From a checkpoint of a small transformer trained on Wikipedia: vocabulary 32768.
Each number is 200 + 30 x the weight over its row's rms, rounded and kept within 0 to 999. Layers, rows and columns count from 0. The size before them is the row's rms in percent of the matrix's.

# layer 6 attention key, 512x640, rms 0.032, rows 413-433, columns 80-159
102,221,249,244,178,227,207,210,175,222,229,185,208,240,133,190,224,236,204,205,177,202,216,209,205,242,233,240,195,227,173,210,154,156,201,205,213,224,184,197,277,171,168,190,182,186,234,233,193,211,207,221,257,201,248,209,236,264,213,174,151,178,152,223,201,222,220,192,260,190,214,198,147,187,211,212,213,204,204,193,172
104,182,174,206,175,229,263,172,192,172,186,204,197,232,232,211,196,179,217,225,228,221,206,236,236,211,219,177,240,208,211,194,264,190,155,176,214,257,202,222,228,167,185,187,238,195,157,217,133,221,201,163,167,142,195,228,174,143,195,189,229,251,252,273,231,149,190,229,187,253,190,201,211,203,166,234,131,180,201,105,243
102,175,155,224,175,176,191,137,193,188,234,193,223,206,217,209,207,164,230,194,184,168,197,194,183,237,190,253,229,177,221,170,184,177,212,228,210,164,208,242,245,150,172,169,156,225,183,195,184,201,160,177,216,217,209,205,198,210,186,160,172,233,210,274,250,271,200,205,223,155,190,223,221,138,216,260,199,152,185,219,190
100,145,219,299,244,209,174,194,250,144,181,190,198,240,149,171,208,193,183,152,206,214,182,196,156,207,242,207,230,167,204,183,235,200,196,181,178,179,218,203,216,235,240,199,189,185,182,185,161,217,212,239,221,203,162,189,216,263,211,169,222,201,186,225,170,208,211,206,190,181,168,196,199,281,133,181,203,229,174,161,191
103,218,226,216,244,204,195,181,196,200,175,207,216,176,179,127,225,254,246,217,174,227,224,195,220,200,191,183,166,263,212,180,239,211,159,235,269,215,245,257,183,181,249,214,151,181,224,205,206,237,206,187,256,189,178,149,171,182,177,225,240,190,241,156,196,151,170,203,212,164,228,202,108,183,192,173,135,213,226,232,167
104,184,222,214,175,242,203,199,246,194,217,167,261,194,172,220,228,186,199,237,174,202,237,226,210,217,182,216,201,227,222,238,193,215,173,181,155,218,208,223,190,198,207,201,269,213,200,221,174,249,197,299,190,203,213,216,161,205,182,231,219,151,204,189,177,255,167,190,176,145,192,172,113,240,236,149,211,191,237,174,184
101,195,250,208,142,160,230,160,210,248,184,203,218,238,178,229,266,194,189,201,160,209,209,205,213,213,189,237,208,199,196,220,201,231,179,226,179,212,201,209,195,265,173,177,213,233,216,219,207,136,173,269,209,260,196,202,209,231,262,194,177,181,179,227,167,206,236,179,176,205,163,239,215,175,166,247,180,174,247,186,159
099,197,227,221,174,179,215,203,199,198,184,201,224,198,241,201,186,220,179,155,261,171,223,237,243,195,145,156,207,173,205,207,174,231,165,207,280,262,217,222,219,226,194,210,164,161,174,195,172,208,177,137,127,191,209,189,210,247,227,201,165,189,217,154,214,203,197,217,246,208,175,192,188,236,196,200,166,193,224,218,250
111,194,213,258,246,200,154,186,213,164,196,208,233,188,225,209,214,169,158,200,176,254,226,172,230,200,236,202,212,201,194,178,165,244,159,185,218,207,136,211,150,165,206,208,205,173,247,168,198,171,205,218,207,285,191,192,226,220,218,225,193,234,218,207,224,154,192,167,185,189,216,162,154,203,212,171,202,179,176,251,195
100,187,225,197,130,230,176,198,180,202,232,130,244,239,149,260,193,156,183,211,179,200,139,240,170,214,233,226,195,217,240,185,225,209,195,195,187,181,242,215,224,185,197,217,200,225,254,193,175,233,226,150,206,190,206,211,243,218,187,282,203,225,177,177,236,192,166,203,189,146,189,143,212,186,220,195,229,161,152,184,181
102,231,205,168,169,226,180,207,215,226,264,142,225,177,219,199,210,176,232,214,253,193,158,214,210,200,171,227,218,202,144,193,245,159,153,164,202,208,217,200,200,200,266,185,209,245,192,211,209,241,225,273,147,174,184,209,203,240,175,266,170,174,308,194,189,206,230,267,189,165,172,218,235,213,159,189,241,185,198,165,171
104,152,240,177,190,235,191,177,207,194,224,221,172,143,208,214,171,179,215,177,184,206,173,189,177,167,193,211,278,191,207,214,176,182,231,194,163,160,215,245,200,186,241,234,257,181,212,198,272,257,177,155,133,129,220,176,161,241,158,162,175,172,223,210,170,169,224,176,259,212,189,204,207,159,176,209,171,186,164,227,261
103,220,195,205,178,197,191,157,177,183,166,221,197,229,208,184,220,204,167,243,240,250,268,208,173,198,236,183,212,230,217,212,210,211,140,231,202,192,219,152,223,198,210,185,255,222,184,200,188,179,220,191,165,151,207,127,210,205,178,179,266,224,140,164,215,192,160,217,231,170,236,193,190,184,204,203,228,268,192,174,192
101,198,135,178,169,199,216,280,173,144,150,213,190,210,256,244,193,213,231,120,197,220,162,211,219,212,192,156,218,192,186,229,247,131,180,179,172,200,223,190,191,191,218,171,205,161,138,187,265,177,193,154,219,178,259,242,172,214,271,197,192,221,217,207,221,216,216,234,181,160,199,227,202,167,231,199,177,246,215,220,194
098,238,131,164,115,166,213,180,253,198,253,169,254,168,145,249,180,249,181,177,176,185,231,185,205,194,264,198,214,218,232,249,201,170,170,136,180,235,190,214,179,196,157,207,247,159,157,159,188,209,205,202,208,221,131,196,233,176,219,210,223,181,235,184,177,206,184,242,243,236,246,262,231,249,252,216,278,255,160,240,117
099,191,213,204,206,183,128,257,162,158,192,177,214,207,213,177,187,212,206,199,188,262,202,183,241,161,224,165,153,166,143,154,164,230,189,194,199,160,204,163,188,179,141,194,200,194,211,199,212,221,127,223,207,155,199,151,179,144,183,142,189,206,201,181,198,218,193,194,209,201,206,258,211,206,203,185,146,226,224,217,158
100,237,170,182,215,185,233,191,252,208,197,227,223,239,222,142,185,231,267,179,150,177,222,190,173,157,221,216,181,238,232,163,179,208,227,189,143,178,209,192,187,207,184,167,188,179,170,179,157,214,231,139,182,120,252,250,209,216,171,235,214,212,172,223,186,163,187,178,199,194,291,164,254,180,173,198,240,203,197,198,227
107,208,186,199,207,170,207,132,221,227,227,212,196,217,246,222,196,170,221,174,183,144,244,220,201,183,179,204,235,174,221,195,175,227,190,286,212,194,190,218,200,253,217,170,177,197,200,217,225,187,248,195,146,127,203,181,199,228,200,272,204,198,191,195,163,175,204,241,157,169,241,179,196,177,200,195,220,178,189,166,201
098,220,197,169,199,202,187,192,201,201,201,168,265,231,188,176,137,183,204,225,228,163,226,212,219,171,192,244,202,130,204,235,256,211,219,177,257,194,204,235,186,211,228,198,203,243,231,199,199,183,206,224,211,198,229,214,185,179,207,195,199,189,221,204,154,233,208,189,172,160,231,211,184,185,123,233,183,172,154,244,210
101,160,195,199,211,211,220,248,199,204,206,228,185,219,202,185,192,180,213,182,197,256,185,207,222,146,211,203,163,209,171,178,176,264,223,224,175,216,243,200,229,215,199,163,183,274,220,214,171,198,258,205,231,214,196,212,151,223,217,205,140,185,219,253,210,220,175,240,200,242,265,196,199,205,229,162,193,141,212,226,150
100,265,168,162,224,192,198,168,235,188,154,198,227,220,224,163,149,212,198,204,238,219,139,255,157,239,171,191,191,221,161,219,207,203,198,161,193,209,157,206,214,213,158,227,192,141,162,245,164,257,181,156,169,131,230,223,189,181,210,223,217,154,205,219,243,177,212,201,232,197,205,183,211,170,187,144,187,197,186,179,132
# layer 6 attention query, 512x640, rms 0.0309, rows 414-433, columns 80-159
098,189,161,162,199,211,226,179,224,202,190,195,156,213,216,177,217,213,242,189,201,218,225,203,213,224,172,225,209,215,228,197,172,259,197,219,145,205,170,185,195,190,176,192,159,158,227,231,173,258,221,217,145,237,172,177,212,178,186,177,220,211,182,202,251,194,215,184,227,197,180,217,242,218,177,219,163,139,194,253,180
105,159,180,246,150,213,174,177,161,252,194,222,173,217,223,245,190,204,139,187,190,201,220,209,171,249,212,209,211,180,265,154,213,122,205,236,176,227,231,220,179,158,205,204,163,155,202,187,213,172,160,255,218,214,232,164,203,168,187,153,175,165,225,212,197,224,236,157,226,200,203,254,139,196,183,221,180,216,181,225,178
102,240,196,226,251,174,198,182,178,195,118,189,205,174,194,266,185,246,209,142,214,197,202,272,159,228,214,186,218,126,223,186,198,215,182,192,189,171,249,179,202,196,241,184,145,153,176,163,203,198,202,241,189,171,234,214,212,167,190,127,185,222,210,212,175,213,240,222,184,223,236,242,189,248,152,234,195,222,174,173,163
108,176,182,158,215,198,222,215,166,216,146,154,217,196,183,225,208,161,187,206,201,202,159,141,168,216,196,216,187,215,207,184,207,208,189,177,220,268,183,188,167,180,158,180,232,222,179,217,244,178,201,214,216,252,130,186,238,207,191,198,175,181,187,265,192,211,238,159,161,224,170,160,189,188,167,186,195,195,252,210,213
103,209,202,209,247,239,198,225,205,235,184,229,151,253,204,195,226,178,211,222,216,188,220,218,192,212,201,253,230,261,181,135,262,150,194,259,205,228,210,212,239,173,225,253,195,213,219,250,205,203,286,249,204,185,211,170,180,177,193,246,243,207,196,164,177,260,226,221,253,233,194,252,158,173,156,246,225,197,272,203,211
105,229,225,159,172,184,137,160,156,199,258,250,236,178,222,254,253,198,177,214,218,179,230,220,193,164,212,236,207,203,159,180,240,163,197,194,175,205,212,216,215,190,213,197,217,246,169,216,197,217,197,253,178,183,160,163,196,199,230,192,168,178,205,201,230,199,212,214,245,199,167,203,242,216,218,220,228,210,210,190,193
102,170,164,169,211,209,198,143,204,227,196,218,276,170,212,186,211,218,227,198,251,159,200,249,201,172,188,186,190,146,165,201,150,196,278,224,190,204,203,231,213,249,202,231,210,175,220,235,201,214,236,234,128,207,202,233,160,215,204,218,199,176,250,237,227,201,175,215,197,189,283,156,161,110,206,172,231,225,187,164,188
105,139,234,222,199,204,173,227,210,160,186,176,259,185,206,229,193,182,232,148,202,205,214,211,234,189,197,109,203,185,196,151,191,203,217,171,229,146,176,140,197,252,241,155,199,205,202,135,152,163,180,188,166,223,145,184,198,178,203,147,223,240,196,238,151,193,208,183,181,166,221,195,232,205,203,155,197,183,167,237,203
104,217,187,122,219,178,205,247,200,171,153,190,156,202,178,181,215,177,146,195,186,217,195,224,220,205,197,219,199,249,224,172,182,227,176,228,174,174,179,240,210,203,241,202,181,197,130,167,181,130,197,212,209,190,178,227,215,216,184,174,164,169,179,227,209,159,205,220,245,172,261,250,222,249,229,213,223,214,214,242,241
103,179,167,212,176,240,176,192,185,221,217,216,187,200,195,193,190,184,172,251,219,183,209,119,184,164,199,205,169,231,191,193,235,141,220,207,242,196,145,179,171,229,153,150,219,179,196,227,197,231,197,225,219,183,184,228,200,222,185,201,231,166,173,233,211,182,283,199,167,227,227,220,220,208,131,207,197,235,195,134,182
109,208,180,251,192,193,207,172,203,218,186,168,179,202,229,173,180,163,170,159,226,156,144,228,188,257,184,180,203,158,176,220,215,238,190,217,216,202,237,145,245,174,181,211,212,153,230,211,222,179,184,227,155,192,193,234,163,186,184,178,228,169,190,283,217,178,168,232,195,223,194,208,187,206,203,198,146,193,192,208,210
104,189,220,233,219,214,200,187,194,158,210,209,166,193,156,191,185,198,201,190,204,154,203,263,248,166,194,187,241,129,236,231,208,186,176,239,194,235,195,164,196,189,215,131,190,173,204,236,189,267,211,209,161,198,185,195,181,195,180,195,178,261,186,176,203,186,169,216,201,161,231,216,270,205,258,243,172,205,151,206,181
106,207,197,117,177,228,115,189,174,150,241,206,186,167,169,209,200,281,170,177,247,236,189,160,236,174,216,227,200,211,235,199,188,237,239,238,187,175,190,216,196,157,191,159,238,210,196,247,229,171,164,232,189,184,198,187,197,207,149,184,242,208,174,239,177,192,190,229,213,225,242,136,206,202,166,214,176,198,247,194,180
104,224,181,213,166,198,196,209,194,139,242,199,207,185,217,185,194,235,171,206,157,169,224,169,230,181,225,183,191,246,170,182,198,188,211,187,201,239,176,183,174,172,162,181,234,208,238,216,175,203,241,218,214,223,178,201,191,168,214,172,165,201,234,198,205,172,189,131,181,170,210,204,242,129,157,185,221,189,185,172,148
101,189,170,156,194,263,204,259,215,159,157,186,186,132,222,186,201,258,212,191,182,181,243,267,171,205,213,203,173,174,221,226,217,193,228,174,218,157,234,207,184,164,212,238,165,238,187,232,189,174,228,224,278,146,216,186,202,172,238,186,181,188,219,201,206,169,232,190,185,186,213,173,188,180,205,186,146,203,166,196,229
101,180,187,171,139,189,190,222,225,177,217,132,190,197,171,197,251,185,199,235,183,221,156,203,149,218,190,223,196,219,223,221,166,166,174,232,208,225,240,170,188,276,189,176,215,172,202,161,220,185,249,249,187,154,211,176,223,150,206,186,229,175,245,201,202,204,232,247,229,234,270,219,218,211,212,221,200,175,220,208,222
107,222,205,228,216,191,221,171,153,145,183,191,170,207,186,172,231,263,250,217,259,155,174,230,146,179,173,137,264,191,240,215,192,191,225,197,152,182,181,186,121,144,232,223,147,205,236,182,209,219,192,173,173,211,149,192,198,269,219,185,231,191,210,184,194,211,178,221,236,184,194,179,173,179,228,165,194,226,189,180,187
101,192,157,212,189,187,184,191,210,190,268,190,186,251,206,222,210,203,133,215,217,214,211,152,260,236,226,219,174,162,180,165,202,221,199,167,231,174,200,188,186,222,224,188,227,158,224,214,212,199,210,207,222,234,206,147,221,255,287,158,290,209,177,255,176,241,236,159,232,226,221,201,198,207,159,186,171,219,110,172,271
101,201,143,174,171,172,194,201,230,210,220,183,247,248,146,236,191,170,218,242,202,196,181,194,217,189,227,182,180,166,162,143,210,219,197,210,256,226,219,249,240,183,201,201,215,205,251,189,162,175,188,252,181,187,186,215,207,183,183,173,196,168,175,181,181,224,264,191,214,207,225,139,195,168,188,191,242,200,202,194,185
103,226,250,210,161,194,171,165,219,215,178,227,238,179,164,149,177,178,221,145,208,206,168,228,190,195,239,196,190,196,227,203,168,220,185,217,235,202,177,202,177,220,205,250,196,214,230,192,172,212,192,185,212,230,166,196,159,205,202,179,189,196,218,157,201,219,175,207,214,216,148,194,128,205,212,210,214,228,167,263,269